config.yaml
norm_eps: 1e-05
init_std_down: 0.00311
weight_decay: 0.14
schedule: "wsd"
Each number is 50 + 10 x the weight over its row's rms, rounded and kept within 0 to 99. Layers, rows and columns count from 0. The size before them is the row's rms in percent of the matrix's.

# q: layer 3 attention query, 384x384, rms 0.0805, rows 114-149, columns 288-383
# k: layer 3 attention key, 384x384, rms 0.0831, rows 114-149, columns 288-383
q114 095:56 51 56 45 61 58 52 55 38 46 43 60 38 56 65 52 59 45 64 65 48 39 51 67 52 66 47 45 37 38 34 54 51 46 42 54 54 76 68 38 37 48 69 60 47 54 47 47 44 58 42 52 59 61 45 61 61 51 63 57 46 48 71 56 40 52 55 52 52 45 49 59 39 43 32 49 44 48 55 45 50 47 35 31 45 44 39 55 58 59 42 23 54 56 33 58
k114 089:56 39 41 53 52 72 60 60 38 40 48 53 43 49 52 51 54 47 53 49 51 33 41 42 48 73 45 56 39 53 41 49 52 58 38 39 43 52 48 48 39 50 47 53 53 44 67 50 40 59 40 52 49 64 65 37 69 47 46 58 62 39 48 55 48 60 44 51 29 58 40 50 55 44 42 63 55 60 41 55 53 49 48 25 48 34 42 53 38 66 53 38 38 62 52 56
q115 088:49 44 64 69 37 44 46 70 34 52 49 49 43 30 70 49 38 41 45 60 63 51 56 63 44 69 59 50 55 49 59 55 59 42 36 57 49 51 38 42 38 37 45 48 51 47 49 41 57 50 60 60 56 60 50 51 44 50 43 64 80 45 44 66 42 40 48 37 37 57 28 26 57 78 71 41 42 42 21 40 31 39 39 34 52 36 69 71 51 48 48 63 42 39 36 39
k115 084:47 41 54 44 51 47 46 74 54 54 47 51 43 29 58 43 54 52 55 54 27 54 63 46 50 43 63 55 41 53 53 72 61 59 36 28 61 65 54 43 47 45 34 50 55 52 52 42 63 56 55 52 55 54 59 43 44 54 53 42 65 41 52 74 48 62 41 58 48 57 44 37 31 60 50 52 24 49 45 24 36 45 57 39 45 31 43 58 47 43 48 47 43 50 56 36
q116 100:57 33 54 44 31 57 47 45 40 63 49 48 64 69 36 53 56 52 36 38 44 69 58 39 28 62 54 64 59 35 39 43 53 57 50 48 40 38 44 49 69 68 51 40 62 57 63 59 42 30 69 38 52 46 54 42 52 53 52 48 49 52 51 40 42 59 54 31 46 43 53 64 45 47 59 52 49 54 58 69 59 60 47 57 56 50 34 57 68 59 61 46 58 63 49 49
k116 093:64 41 51 46 39 53 56 54 45 73 53 46 51 68 49 40 60 45 38 54 36 55 40 43 38 57 32 64 55 61 58 53 43 57 39 61 37 46 45 62 66 42 45 50 61 59 58 59 35 50 69 45 36 57 51 32 56 54 42 33 46 55 38 50 52 49 61 42 62 41 51 67 55 53 53 56 49 47 69 52 66 56 45 66 52 41 45 51 50 59 74 58 51 51 58 65
q117 100:47 58 57 57 50 51 53 45 73 49 45 52 46 55 56 53 58 49 39 48 63 39 46 56 48 55 37 33 62 45 46 56 43 59 37 46 40 48 42 38 41 43 71 51 47 45 57 37 74 53 52 53 51 46 46 51 52 51 58 54 63 67 54 56 37 30 49 36 55 41 59 42 71 51 79 53 49 41 40 60 58 35 59 52 51 33 51 56 38 51 49 52 67 55 56 68
k117 093:25 66 46 63 47 79 48 52 66 40 39 58 52 43 33 70 54 62 36 45 59 53 49 48 37 57 57 48 51 31 52 33 45 61 44 39 43 37 38 27 60 55 66 63 50 43 43 40 60 52 52 57 58 69 52 64 45 66 52 52 48 47 55 57 44 46 35 42 60 55 49 64 58 41 52 57 65 48 55 40 37 39 53 51 62 30 60 50 54 51 36 33 51 40 71 62
q118 092:41 36 47 52 41 37 42 43 50 38 53 42 41 53 45 62 46 59 51 53 51 51 87 64 57 59 54 48 41 46 48 48 73 60 43 45 47 64 62 41 52 35 62 69 49 63 47 59 46 62 57 45 48 73 46 37 32 55 48 60 48 38 52 43 59 52 52 32 48 45 45 51 59 42 53 67 48 37 44 47 54 55 37 40 51 40 54 42 59 52 55 59 37 51 56 41
k118 088:33 44 52 53 44 34 53 43 48 46 49 46 50 53 56 40 56 47 48 46 44 56 54 47 64 41 48 39 46 38 65 46 53 47 48 59 32 49 50 36 31 39 67 39 39 53 55 49 51 63 46 56 50 56 65 45 38 60 54 43 50 32 52 24 58 42 56 52 58 53 43 57 41 46 59 32 53 52 36 50 43 64 38 33 50 59 35 41 43 55 55 52 54 34 46 50
q119 090:52 57 40 63 53 58 52 54 37 50 32 53 52 58 61 46 49 34 37 45 53 37 52 51 56 49 43 23 54 68 42 62 54 43 41 72 47 46 51 47 48 38 39 47 65 53 31 54 73 71 39 58 64 51 40 43 54 42 52 58 70 50 62 58 72 41 39 52 22 58 47 39 64 51 64 39 62 54 46 55 54 56 52 46 43 47 69 78 29 53 47 55 45 41 37 41
k119 086:56 45 34 40 52 39 53 41 63 50 47 54 56 71 52 46 42 44 38 58 52 47 77 44 54 56 42 45 52 43 45 58 32 42 44 54 54 57 65 44 71 29 54 41 61 35 37 56 70 48 51 67 46 45 44 48 58 56 50 52 64 51 39 53 65 47 49 67 50 62 45 53 51 42 54 46 41 52 37 52 53 38 41 45 14 55 47 47 69 42 48 39 41 35 54 40
q120 092:64 48 46 64 55 69 64 47 59 55 42 86 52 37 41 46 51 64 57 65 41 49 46 51 26 39 63 41 41 38 47 60 53 42 45 45 28 51 46 55 61 72 51 51 39 53 55 64 45 58 36 55 61 53 41 43 51 61 52 42 59 55 69 52 57 57 48 57 49 64 55 49 53 33 51 56 50 43 71 39 44 46 45 51 59 26 62 57 42 47 55 40 67 39 45 37
k120 083:62 34 55 65 57 45 56 48 41 63 53 57 53 43 63 31 47 48 48 71 49 49 54 38 54 58 49 32 66 47 61 60 41 43 33 42 41 43 49 50 48 63 43 52 45 56 41 56 46 49 60 46 51 53 55 50 57 46 64 58 47 60 59 66 55 61 57 53 59 70 62 54 40 32 62 60 37 21 54 32 48 56 42 56 37 54 60 41 63 61 74 43 62 41 57 44
q121 096:65 52 50 54 44 44 43 46 38 50 53 54 67 46 48 69 40 35 69 55 48 34 43 44 48 61 36 47 54 49 47 59 64 28 38 46 65 49 39 77 38 55 50 39 34 62 22 51 49 50 60 46 50 50 23 59 31 61 50 45 37 81 55 73 54 59 43 40 50 50 57 51 49 58 33 46 58 39 50 43 55 47 49 70 30 59 48 29 60 54 47 41 48 47 60 49
k121 096:49 62 38 56 57 50 40 37 52 54 50 58 59 48 52 41 46 35 45 44 39 50 62 33 42 48 45 47 57 45 42 72 43 57 46 52 37 42 47 74 38 47 51 31 44 46 32 42 52 44 38 51 48 41 27 51 39 56 64 57 44 65 46 58 58 48 45 46 42 45 66 35 48 61 54 56 61 50 33 43 60 39 36 56 33 63 53 64 52 51 65 40 44 55 53 56
q122 102:56 62 65 46 49 47 62 53 62 53 60 49 59 40 47 34 47 66 27 65 57 39 65 41 49 36 28 38 41 61 53 54 60 57 37 59 57 51 50 57 34 40 51 42 40 45 63 39 42 43 43 58 63 34 63 29 35 43 40 49 50 46 53 44 70 54 23 53 54 60 45 36 57 50 54 55 51 65 48 54 20 81 48 36 33 41 44 43 56 56 29 53 49 39 42 50
k122 090:44 39 55 31 55 58 61 65 56 43 33 44 52 62 44 55 41 64 39 52 72 55 49 45 31 59 45 45 59 47 37 42 57 60 38 52 51 47 43 62 35 54 45 45 68 34 38 34 62 73 48 36 62 58 47 30 34 36 47 60 46 43 44 39 48 54 49 49 39 49 40 26 70 45 51 59 50 67 74 51 32 56 46 55 50 46 34 64 67 42 40 52 44 28 51 34
q123 100:29 32 39 46 49 50 47 58 53 50 49 56 45 35 51 58 54 56 50 53 35 25 30 50 49 68 61 65 66 56 47 44 47 38 58 49 40 37 41 48 46 61 40 55 37 43 47 38 55 58 52 49 57 52 48 56 57 40 43 36 42 37 56 54 51 44 48 60 53 41 48 50 53 62 52 45 38 57 36 57 47 34 64 47 15 53 57 56 41 63 43 52 43 61 53 46
k123 093:50 43 45 47 51 37 46 65 49 50 60 49 40 45 58 42 54 62 31 48 41 42 45 40 45 56 52 64 62 52 37 51 58 42 44 60 56 60 43 53 39 56 46 56 36 44 47 45 61 41 53 40 63 45 38 78 57 43 45 43 58 59 54 54 38 56 51 47 39 34 55 51 38 49 51 49 40 47 38 56 59 48 57 49 19 48 50 71 54 50 46 46 55 69 51 57
q124 098:50 60 53 40 45 47 46 34 40 53 39 49 38 54 46 38 41 53 45 56 44 50 56 50 41 42 46 52 57 43 59 52 80 66 70 49 54 54 46 66 59 48 53 58 46 70 49 59 48 64 39 43 58 40 51 34 38 60 56 51 43 53 55 58 58 48 36 52 42 37 59 59 53 47 30 42 56 49 60 48 63 63 42 50 49 66 65 52 57 56 52 52 46 60 54 53
k124 098:34 50 50 43 72 38 44 40 53 57 45 40 43 54 41 36 53 54 48 40 38 56 54 62 42 54 41 42 44 57 57 53 56 54 62 53 60 44 44 67 46 51 49 49 45 48 40 40 50 55 45 50 41 52 51 50 41 59 51 50 45 53 49 63 56 44 40 46 43 39 56 64 51 60 57 56 64 59 41 48 46 57 54 54 42 89 52 41 35 51 42 59 55 50 51 63
q125 095:44 37 56 42 34 22 54 45 59 42 55 46 45 46 51 68 51 47 39 42 34 46 47 49 56 66 49 58 57 60 58 53 61 50 47 57 41 58 62 41 49 27 63 46 44 45 46 50 54 71 41 54 40 48 45 45 67 51 50 38 42 40 61 45 28 64 46 43 50 39 40 52 58 38 50 44 46 45 53 61 43 53 59 55 36 37 48 62 15 47 48 63 42 56 60 60
k125 088:39 50 42 52 57 53 47 47 54 41 57 52 48 46 43 59 65 55 48 51 61 59 52 45 41 55 51 57 52 51 56 40 62 56 75 48 51 47 59 40 60 53 55 35 41 46 40 61 39 65 43 55 48 34 49 56 70 31 37 34 43 42 65 37 46 69 53 45 56 64 38 50 56 51 48 52 56 48 40 56 35 49 48 48 42 51 60 58 42 45 58 61 61 47 55 52
q126 108:55 51 39 53 55 38 53 54 30 42 45 56 57 40 40 57 35 50 49 70 41 48 47 41 50 59 46 47 52 40 53 58 39 41 45 52 38 67 49 50 57 36 59 30 29 47 40 28 48 56 51 43 40 40 47 60 56 51 41 44 50 57 41 66 28 60 43 52 48 45 56 59 67 53 58 63 50 47 48 37 41 55 50 73 36 28 57 39 66 37 64 47 42 44 47 46
k126 097:39 48 58 67 44 40 64 53 44 41 64 48 74 59 50 63 24 53 52 59 50 46 51 38 60 58 63 47 58 43 57 43 40 48 47 22 55 46 53 57 48 48 58 33 40 40 17 40 51 64 36 47 46 43 64 62 39 38 35 49 62 51 52 49 35 64 59 50 58 58 68 55 57 56 60 55 47 60 42 38 52 63 44 58 46 51 56 48 46 42 63 54 53 47 41 41
q127 092:39 53 45 56 43 54 63 51 43 66 46 50 60 45 53 54 61 58 30 40 51 54 47 43 57 41 54 70 59 62 50 35 58 60 51 56 51 39 42 49 65 56 40 55 50 39 52 46 56 61 55 53 64 58 47 53 58 51 53 53 59 55 58 40 75 47 50 53 58 46 69 42 58 37 56 70 58 64 69 48 51 38 58 55 52 44 37 58 48 60 59 34 73 68 57 38
k127 101:38 58 47 41 41 67 47 52 44 48 39 35 55 34 51 48 51 52 39 63 51 60 48 43 62 44 67 46 48 55 51 32 59 67 43 45 52 44 62 33 40 41 65 34 43 61 57 41 63 46 49 52 60 50 60 63 47 54 59 32 57 55 52 39 40 52 50 54 40 64 51 47 55 50 54 73 54 56 67 47 52 48 48 44 37 39 50 65 61 37 56 37 52 49 68 43
q128 094:38 54 48 59 66 43 45 54 47 54 44 61 62 38 36 49 52 56 43 31 38 82 47 49 47 64 57 60 41 57 47 34 48 42 36 49 38 49 44 55 34 50 47 46 47 43 46 68 41 50 51 55 27 57 50 36 44 49 23 45 63 52 45 59 51 60 60 52 49 45 48 62 34 41 52 55 69 50 54 55 51 52 40 44 51 39 57 57 48 64 41 59 51 63 58 47
k128 087:51 50 37 60 60 47 26 43 52 43 48 55 60 35 37 52 38 41 37 58 51 71 47 60 65 61 58 39 48 47 45 62 41 47 45 50 45 42 39 66 44 39 37 30 32 41 61 44 37 52 49 52 27 57 49 59 56 48 48 34 52 74 43 44 37 67 62 62 51 53 55 55 48 33 47 45 59 55 57 52 48 63 51 62 57 51 53 63 47 38 65 54 64 52 47 33
q129 105:47 47 46 37 46 59 49 51 43 43 64 41 34 47 45 63 57 34 45 62 55 44 54 45 55 37 67 35 66 56 63 64 57 41 63 55 54 49 37 39 64 31 31 50 51 45 56 27 36 58 59 42 28 60 51 49 56 46 52 57 40 48 50 55 48 37 37 62 64 50 53 50 50 73 25 44 50 51 80 39 44 59 44 61 66 65 46 71 64 47 50 44 47 32 63 34
k129 089:58 34 43 60 38 65 46 50 51 53 38 54 39 38 59 45 49 52 46 54 44 62 57 54 49 53 56 38 56 53 59 46 58 53 69 50 62 49 42 43 58 42 52 66 50 35 35 37 35 43 50 54 49 48 66 45 37 67 68 44 57 41 29 71 69 56 55 70 58 56 59 51 46 63 45 52 67 46 53 54 46 52 34 70 70 51 60 52 58 42 55 47 52 45 53 37
q130 097:51 45 57 56 55 51 63 34 80 44 49 43 51 53 24 45 37 55 41 59 47 37 37 27 50 52 60 58 44 49 57 40 44 59 35 41 39 46 44 58 44 40 52 52 42 54 47 50 59 42 44 48 43 67 58 40 45 45 41 62 39 33 55 41 49 53 49 53 51 55 27 39 51 50 43 56 51 40 47 58 42 62 43 55 65 64 29 47 50 67 50 62 57 49 65 48
k130 094:54 59 63 40 66 41 51 63 85 39 63 56 42 48 42 57 35 35 48 48 47 41 46 52 67 56 37 45 42 34 49 48 44 70 47 67 55 33 34 43 38 32 56 43 59 50 52 41 49 59 44 34 35 58 54 54 37 45 67 51 36 49 40 59 55 46 44 53 68 55 53 31 55 57 41 66 56 63 45 42 65 47 39 29 54 56 29 45 60 67 58 46 54 36 70 41
q131 101:58 61 41 39 53 53 43 65 53 49 57 49 45 65 47 57 36 52 65 43 38 53 71 50 55 54 47 57 38 60 58 53 44 68 60 46 57 70 64 43 36 59 54 59 64 35 56 69 58 61 50 59 68 28 47 62 69 38 45 37 45 46 40 33 51 54 41 67 51 56 49 55 50 25 45 61 58 50 53 47 56 56 60 40 50 63 52 51 33 59 41 38 51 56 62 35
k131 096:71 42 62 49 50 51 50 50 50 54 54 46 61 61 66 58 55 59 51 48 53 53 44 48 45 52 77 56 33 63 50 54 47 53 62 48 52 62 50 67 37 49 49 50 42 50 57 66 49 47 28 57 50 35 52 47 58 54 48 35 49 39 50 48 53 51 53 65 58 58 56 43 53 39 43 59 49 49 56 71 64 66 54 31 50 23 46 53 39 62 48 52 56 56 51 45
q132 097:62 47 65 60 51 37 53 57 34 48 52 37 51 60 46 48 54 42 48 64 71 53 58 57 40 58 52 34 60 48 37 53 46 24 60 43 55 47 67 41 47 54 44 39 67 54 51 57 58 41 38 46 49 51 60 71 47 55 54 59 64 75 42 52 50 57 44 66 68 52 52 43 60 64 56 34 39 62 58 37 37 64 46 42 47 46 38 37 53 49 47 49 62 41 40 43
k132 095:37 50 51 63 61 34 48 50 70 48 50 52 56 60 52 56 64 59 65 65 55 46 62 52 51 52 67 39 50 33 43 35 32 54 50 35 50 57 64 31 36 59 37 22 50 66 41 49 50 41 49 45 61 45 43 60 50 45 52 51 40 53 39 37 53 61 46 38 63 45 47 56 57 54 41 47 53 70 57 36 50 53 34 58 48 57 39 48 38 45 52 47 44 57 58 63
q133 106:26 64 52 67 31 53 58 51 30 28 47 51 61 45 54 50 60 51 52 50 69 66 46 52 47 51 56 51 44 57 25 49 66 48 49 50 52 52 55 46 73 59 49 60 51 40 52 51 58 42 60 49 59 41 50 55 43 42 38 43 56 56 57 39 37 49 46 50 69 56 27 47 51 73 77 44 47 62 26 50 36 51 48 49 66 57 49 57 30 55 38 54 58 49 56 66
k133 092:32 48 58 64 50 55 43 53 44 50 51 63 57 44 45 42 63 41 53 54 49 51 52 55 37 42 48 61 28 49 48 47 58 59 37 40 47 39 44 36 64 31 77 33 52 37 53 40 61 43 55 39 64 55 49 75 41 39 45 66 45 47 51 49 30 56 41 32 73 48 48 60 55 47 60 55 41 50 46 40 41 63 49 63 52 52 47 44 51 68 43 42 52 56 49 52
q134 096:58 49 31 49 70 53 32 58 38 62 47 44 55 63 31 59 45 51 41 52 58 51 46 63 49 38 51 50 51 55 38 39 41 52 58 54 73 47 50 39 58 40 60 42 57 44 52 59 46 48 54 45 51 37 68 72 63 54 36 55 35 58 64 40 57 42 43 52 43 67 56 48 36 52 51 66 47 56 44 29 46 52 57 68 56 40 42 58 51 57 54 55 47 38 51 61
k134 090:51 60 47 38 45 39 43 64 63 49 47 38 58 55 33 47 61 59 34 68 56 49 50 55 72 32 43 46 60 45 39 63 51 46 44 52 43 56 66 38 40 38 38 39 38 56 59 67 45 49 65 37 36 49 55 47 70 38 50 52 53 59 54 33 54 44 36 41 27 62 55 32 35 56 36 58 46 56 43 53 55 49 51 58 67 53 48 55 42 46 46 61 41 68 56 40
q135 103:40 48 54 58 48 59 60 56 53 68 43 55 55 42 60 59 37 33 35 43 51 66 27 56 40 60 46 64 36 56 47 66 59 50 50 56 35 59 50 47 50 66 57 54 50 48 38 48 58 30 44 44 55 62 56 50 37 49 54 67 68 58 58 51 61 36 47 51 54 43 39 40 64 45 77 68 44 55 45 67 39 34 54 43 44 58 49 60 40 62 59 53 63 56 50 54
k135 094:26 40 53 58 59 59 51 40 50 38 48 46 73 40 55 59 37 53 62 60 61 63 51 63 33 41 48 64 47 57 34 49 65 49 50 57 44 51 55 84 50 71 56 46 62 64 61 57 61 32 57 76 61 62 47 56 49 61 56 49 42 41 62 40 35 37 52 53 59 55 49 55 55 48 66 36 42 61 45 36 55 40 74 61 49 50 43 79 50 59 46 42 44 69 49 64
q136 099:58 44 72 49 24 40 39 60 38 46 55 47 61 37 50 45 61 32 41 40 43 50 53 44 53 40 65 49 48 37 55 54 52 51 40 59 54 45 53 44 59 49 46 54 65 49 55 56 61 40 50 54 50 38 45 54 57 56 43 58 30 55 51 42 72 73 47 71 57 59 31 49 58 60 43 47 43 52 46 39 59 27 47 54 51 26 58 42 46 57 59 60 45 68 60 75
k136 098:70 51 56 43 44 62 40 40 55 50 59 48 66 43 41 32 50 60 45 62 51 54 51 35 51 30 59 57 33 47 52 52 64 53 42 41 55 62 51 49 45 61 51 45 46 46 49 52 46 56 70 47 62 37 67 43 55 48 55 40 44 54 57 44 67 51 56 35 52 49 44 53 48 67 58 38 51 56 41 68 62 48 54 55 40 32 56 35 44 44 55 59 61 47 25 47
q137 104:57 50 51 73 55 44 51 53 38 55 58 44 53 55 60 42 58 57 52 30 59 27 50 51 53 48 61 52 55 58 60 47 38 40 52 70 50 42 42 47 61 43 36 58 48 60 54 42 33 68 53 44 51 62 56 53 37 56 33 54 40 66 36 40 64 49 42 45 57 47 40 63 32 61 65 42 54 58 50 55 58 40 33 44 59 49 43 44 48 52 64 43 71 47 58 53
k137 087:50 33 59 37 45 45 49 55 49 57 46 38 46 69 47 33 70 46 39 50 71 41 49 47 65 56 52 47 49 65 41 45 61 46 50 57 62 57 61 33 73 57 49 50 40 56 69 35 35 47 41 40 37 62 53 58 45 31 39 49 55 51 56 24 68 50 53 58 55 62 41 52 34 37 44 54 57 52 50 52 56 47 53 50 53 52 40 51 35 25 54 61 57 60 52 41
q138 096:50 40 50 55 38 51 61 44 61 47 53 42 58 57 46 59 54 42 41 81 63 51 55 46 49 43 42 62 60 52 61 34 45 64 50 56 42 57 54 40 52 46 36 51 60 45 40 64 40 74 49 56 47 52 52 51 39 56 50 50 49 30 46 31 31 51 47 56 58 54 48 57 35 34 50 53 40 61 72 37 59 50 51 55 52 50 36 52 56 28 39 56 44 45 79 57
k138 089:47 56 62 47 48 39 60 47 43 48 50 67 54 43 48 40 59 37 58 52 51 47 51 64 38 34 48 62 44 51 51 38 43 49 61 47 33 59 68 43 47 33 48 60 35 40 28 41 55 60 60 55 51 58 69 38 44 34 45 61 59 41 61 44 41 67 54 46 38 56 45 64 53 47 41 65 44 58 57 49 36 57 68 47 43 53 48 59 59 34 39 58 43 55 62 67
q139 105:65 36 32 47 49 61 74 51 66 42 41 57 51 42 41 56 57 67 47 52 51 62 50 69 55 54 44 67 33 47 50 40 40 60 50 57 57 53 46 48 44 41 39 42 53 56 56 39 40 58 61 43 66 68 55 58 60 58 50 49 62 55 58 50 60 50 41 49 39 52 50 60 40 63 45 39 34 49 60 45 52 46 61 56 47 41 55 56 65 48 54 47 48 46 51 60
k139 097:37 50 31 50 38 41 31 55 75 43 50 51 49 59 44 47 68 57 46 53 47 63 56 39 52 50 37 61 50 54 54 33 48 64 34 46 52 45 44 56 55 52 60 50 40 49 44 55 53 50 58 62 56 63 45 63 55 51 49 25 55 61 54 43 46 61 51 43 58 55 39 43 48 47 36 62 38 66 55 41 71 49 53 37 36 47 44 55 61 34 65 42 57 59 56 59
q140 111:43 64 41 48 64 46 55 34 37 30 51 51 57 52 38 54 61 47 40 30 44 58 55 58 55 65 54 49 66 28 54 28 57 48 54 34 56 45 41 41 47 49 57 58 57 60 55 39 52 40 48 33 42 58 43 35 48 57 55 41 49 54 38 52 50 46 33 54 44 52 56 49 52 44 50 40 40 51 30 45 43 41 45 34 66 43 71 49 50 60 59 57 50 47 51 65
k140 096:57 34 50 50 53 49 40 40 52 46 35 58 56 41 48 57 57 42 45 48 43 49 58 39 56 65 56 51 54 36 34 42 55 62 41 50 44 49 52 61 58 54 43 46 52 63 36 40 53 37 58 50 68 46 45 56 49 60 72 48 63 76 54 42 63 43 42 47 34 59 66 39 44 33 59 50 55 46 43 56 51 43 45 66 48 45 60 27 67 50 45 59 51 35 63 54
q141 103:47 68 44 45 56 61 50 33 52 48 44 45 61 48 62 28 62 78 53 42 56 57 59 37 40 33 37 47 58 72 53 58 51 62 42 65 48 45 56 49 39 48 36 40 55 45 54 33 60 52 58 23 61 61 58 45 57 43 41 46 59 71 41 66 65 37 44 36 55 51 66 55 55 59 58 46 69 58 34 45 59 58 43 25 66 54 51 31 41 42 46 55 45 47 29 43
k141 097:53 58 38 36 48 44 33 56 38 54 49 40 49 39 55 36 63 56 43 63 40 59 62 52 54 40 44 60 50 63 48 62 45 54 35 52 54 60 48 56 53 47 34 36 46 37 58 45 55 77 44 68 52 66 58 53 53 36 51 30 47 81 37 57 58 42 47 61 74 51 60 45 58 59 48 52 53 49 49 45 49 60 55 35 53 46 56 32 43 58 57 66 42 38 60 59
q142 107:44 41 77 34 47 47 57 41 45 63 70 54 52 57 50 61 61 33 55 54 41 56 52 55 43 54 55 58 49 49 45 45 56 56 45 55 60 45 60 42 57 49 53 37 42 59 44 31 52 60 37 18 49 61 45 60 52 39 60 55 40 35 55 62 45 30 39 60 45 74 48 62 48 37 33 59 57 68 48 44 45 57 47 68 52 56 71 47 53 46 43 37 44 35 35 39
k142 094:69 59 56 47 39 43 49 47 51 62 45 62 70 32 50 55 51 58 43 50 43 72 60 55 55 47 50 57 68 50 37 39 32 56 64 29 36 49 54 44 49 34 51 49 44 56 58 29 65 40 44 34 61 43 53 32 49 37 58 46 36 58 42 54 50 47 38 35 30 50 56 56 40 46 57 39 40 60 36 51 36 38 59 63 46 55 30 71 58 52 33 54 51 40 57 52
q143 106:61 51 67 34 37 66 54 43 48 49 50 45 69 45 67 39 49 57 48 42 55 62 58 68 46 54 37 52 66 65 58 43 50 64 54 55 49 48 61 39 49 57 51 77 45 56 49 52 46 32 44 52 57 36 53 67 57 51 44 49 49 60 38 55 42 43 66 50 82 53 56 61 54 62 51 62 45 54 22 28 56 38 48 52 43 43 53 30 52 52 38 61 44 42 40 66
k143 103:60 38 53 51 44 58 64 48 36 46 55 54 56 64 55 51 50 54 72 48 68 43 48 77 62 50 46 40 49 65 45 70 47 47 55 51 49 54 47 52 48 65 52 57 59 62 55 46 56 48 61 54 62 66 55 53 56 69 46 45 52 54 37 38 51 53 52 44 79 43 28 63 34 51 56 54 42 39 52 61 49 60 46 61 56 56 69 24 43 59 63 52 56 34 48 52
q144 098:35 48 47 47 46 57 41 66 55 61 49 61 38 41 39 46 55 33 28 45 41 48 40 53 54 44 46 50 53 59 43 62 58 30 58 59 33 48 58 59 57 46 51 55 65 53 67 76 30 52 51 54 40 56 54 54 59 40 57 40 39 31 52 49 51 55 60 59 52 32 45 35 47 47 45 40 61 71 48 62 56 65 62 52 50 58 50 49 51 52 56 42 59 46 45 45
k144 093:50 59 52 62 51 32 51 52 48 35 51 60 43 38 41 49 67 41 43 43 50 45 36 49 39 55 41 36 55 48 35 43 44 51 55 46 60 47 55 61 52 40 56 61 62 63 43 45 40 61 44 56 33 54 47 48 37 39 49 58 27 49 47 41 55 55 54 61 46 51 35 62 67 38 48 48 61 45 47 35 36 61 39 46 65 72 44 44 53 47 65 38 41 40 76 40
q145 103:37 40 58 53 38 57 53 67 65 62 61 57 57 38 32 50 42 44 52 46 56 49 42 52 45 44 32 50 34 46 49 40 45 49 64 49 35 54 48 53 27 54 44 50 49 59 59 52 55 29 57 54 50 40 42 46 71 30 48 49 60 59 43 42 36 52 53 64 51 34 59 60 56 71 47 44 50 51 37 59 43 67 35 54 55 35 48 56 47 48 62 56 46 48 45 41
k145 099:60 55 52 64 40 40 40 81 45 68 43 65 41 63 55 52 44 40 64 50 40 49 59 46 43 49 39 51 49 48 42 42 48 59 69 34 47 47 35 64 47 56 52 63 48 58 58 45 55 54 54 58 56 45 47 55 56 53 47 39 46 62 59 50 46 48 66 49 53 48 35 55 62 59 69 58 63 58 35 39 41 59 50 50 57 66 32 57 83 43 47 56 58 39 63 46
q146 114:44 54 42 50 46 52 34 46 53 41 53 39 54 55 30 43 48 63 41 40 43 39 51 55 44 45 52 46 30 37 70 36 36 42 52 60 65 54 59 50 37 52 45 45 36 45 46 53 37 53 39 63 42 57 36 57 35 52 34 50 58 17 43 50 28 57 38 30 50 58 65 40 56 33 40 49 50 49 34 55 38 49 57 43 65 47 54 72 61 39 57 53 47 61 54 35
k146 104:56 38 51 56 47 46 33 63 61 55 53 51 52 41 59 42 53 59 35 49 36 59 40 46 55 68 53 50 35 60 32 50 57 51 61 52 42 59 58 52 33 59 48 34 41 56 44 57 52 58 57 50 60 35 59 36 39 62 52 50 54 54 43 64 35 57 57 70 60 61 48 47 42 49 55 49 38 49 28 60 63 34 57 32 41 33 47 60 59 45 49 70 60 32 59 68
q147 111:68 54 43 43 70 60 50 61 52 53 41 48 45 66 63 61 42 54 45 38 68 38 49 69 38 49 59 59 57 57 49 29 51 40 46 50 67 64 59 53 48 49 49 58 59 41 45 60 46 71 33 31 72 49 54 58 70 68 57 50 31 73 70 38 35 37 49 46 48 33 66 60 46 54 43 45 48 46 57 49 54 44 57 49 54 67 58 48 69 59 48 54 56 48 60 44
k147 103:28 49 53 42 56 44 56 48 55 56 57 71 49 53 56 50 56 52 53 31 47 35 54 43 49 59 58 52 72 50 41 39 42 53 31 49 51 64 59 58 65 68 49 46 46 45 42 48 61 58 46 35 65 58 48 40 58 57 66 58 59 68 44 56 45 56 34 44 48 32 40 56 48 59 48 50 52 48 54 41 58 43 29 54 56 70 56 44 28 47 59 42 49 58 54 42
q148 102:58 49 56 58 43 54 49 36 55 75 54 47 58 39 60 48 55 43 36 69 53 49 60 44 50 54 44 52 40 64 56 47 64 43 41 50 46 57 39 52 50 58 26 47 40 49 42 57 58 52 60 57 57 31 56 54 49 49 41 62 45 51 73 40 44 51 40 45 37 52 55 59 41 44 65 56 49 44 63 52 55 34 53 46 44 47 59 48 51 56 35 48 52 59 58 50
k148 097:44 37 48 67 45 51 44 39 34 50 62 54 49 59 42 40 65 60 39 34 53 40 59 49 62 44 30 35 34 51 47 44 47 39 52 65 49 44 38 38 45 38 33 59 43 46 50 45 53 34 52 57 46 29 49 44 48 45 53 39 49 27 51 42 55 36 40 59 58 48 54 38 33 54 83 52 25 69 55 56 51 41 39 35 45 60 58 74 57 66 36 66 76 43 39 55
q149 110:46 38 49 45 43 43 32 55 66 47 62 38 36 50 73 35 47 56 67 61 53 58 42 66 56 51 52 70 43 52 40 51 41 53 54 51 73 39 59 45 43 48 59 46 44 52 60 46 55 55 47 56 47 32 30 59 47 57 57 30 42 53 35 73 23 46 44 42 66 40 37 67 51 54 47 50 50 49 39 49 58 52 60 40 59 58 53 59 44 42 42 24 35 39 62 56
k149 099:42 70 35 49 48 41 30 69 70 52 59 24 30 57 56 40 42 57 45 58 37 62 52 30 37 57 55 47 51 60 42 69 48 43 54 42 35 49 48 51 69 54 48 43 56 49 46 54 61 57 38 46 44 38 43 60 58 65 49 40 35 51 53 48 39 57 48 53 68 43 63 55 46 39 60 57 27 52 36 52 52 45 66 40 48 48 49 63 49 41 37 40 46 62 63 47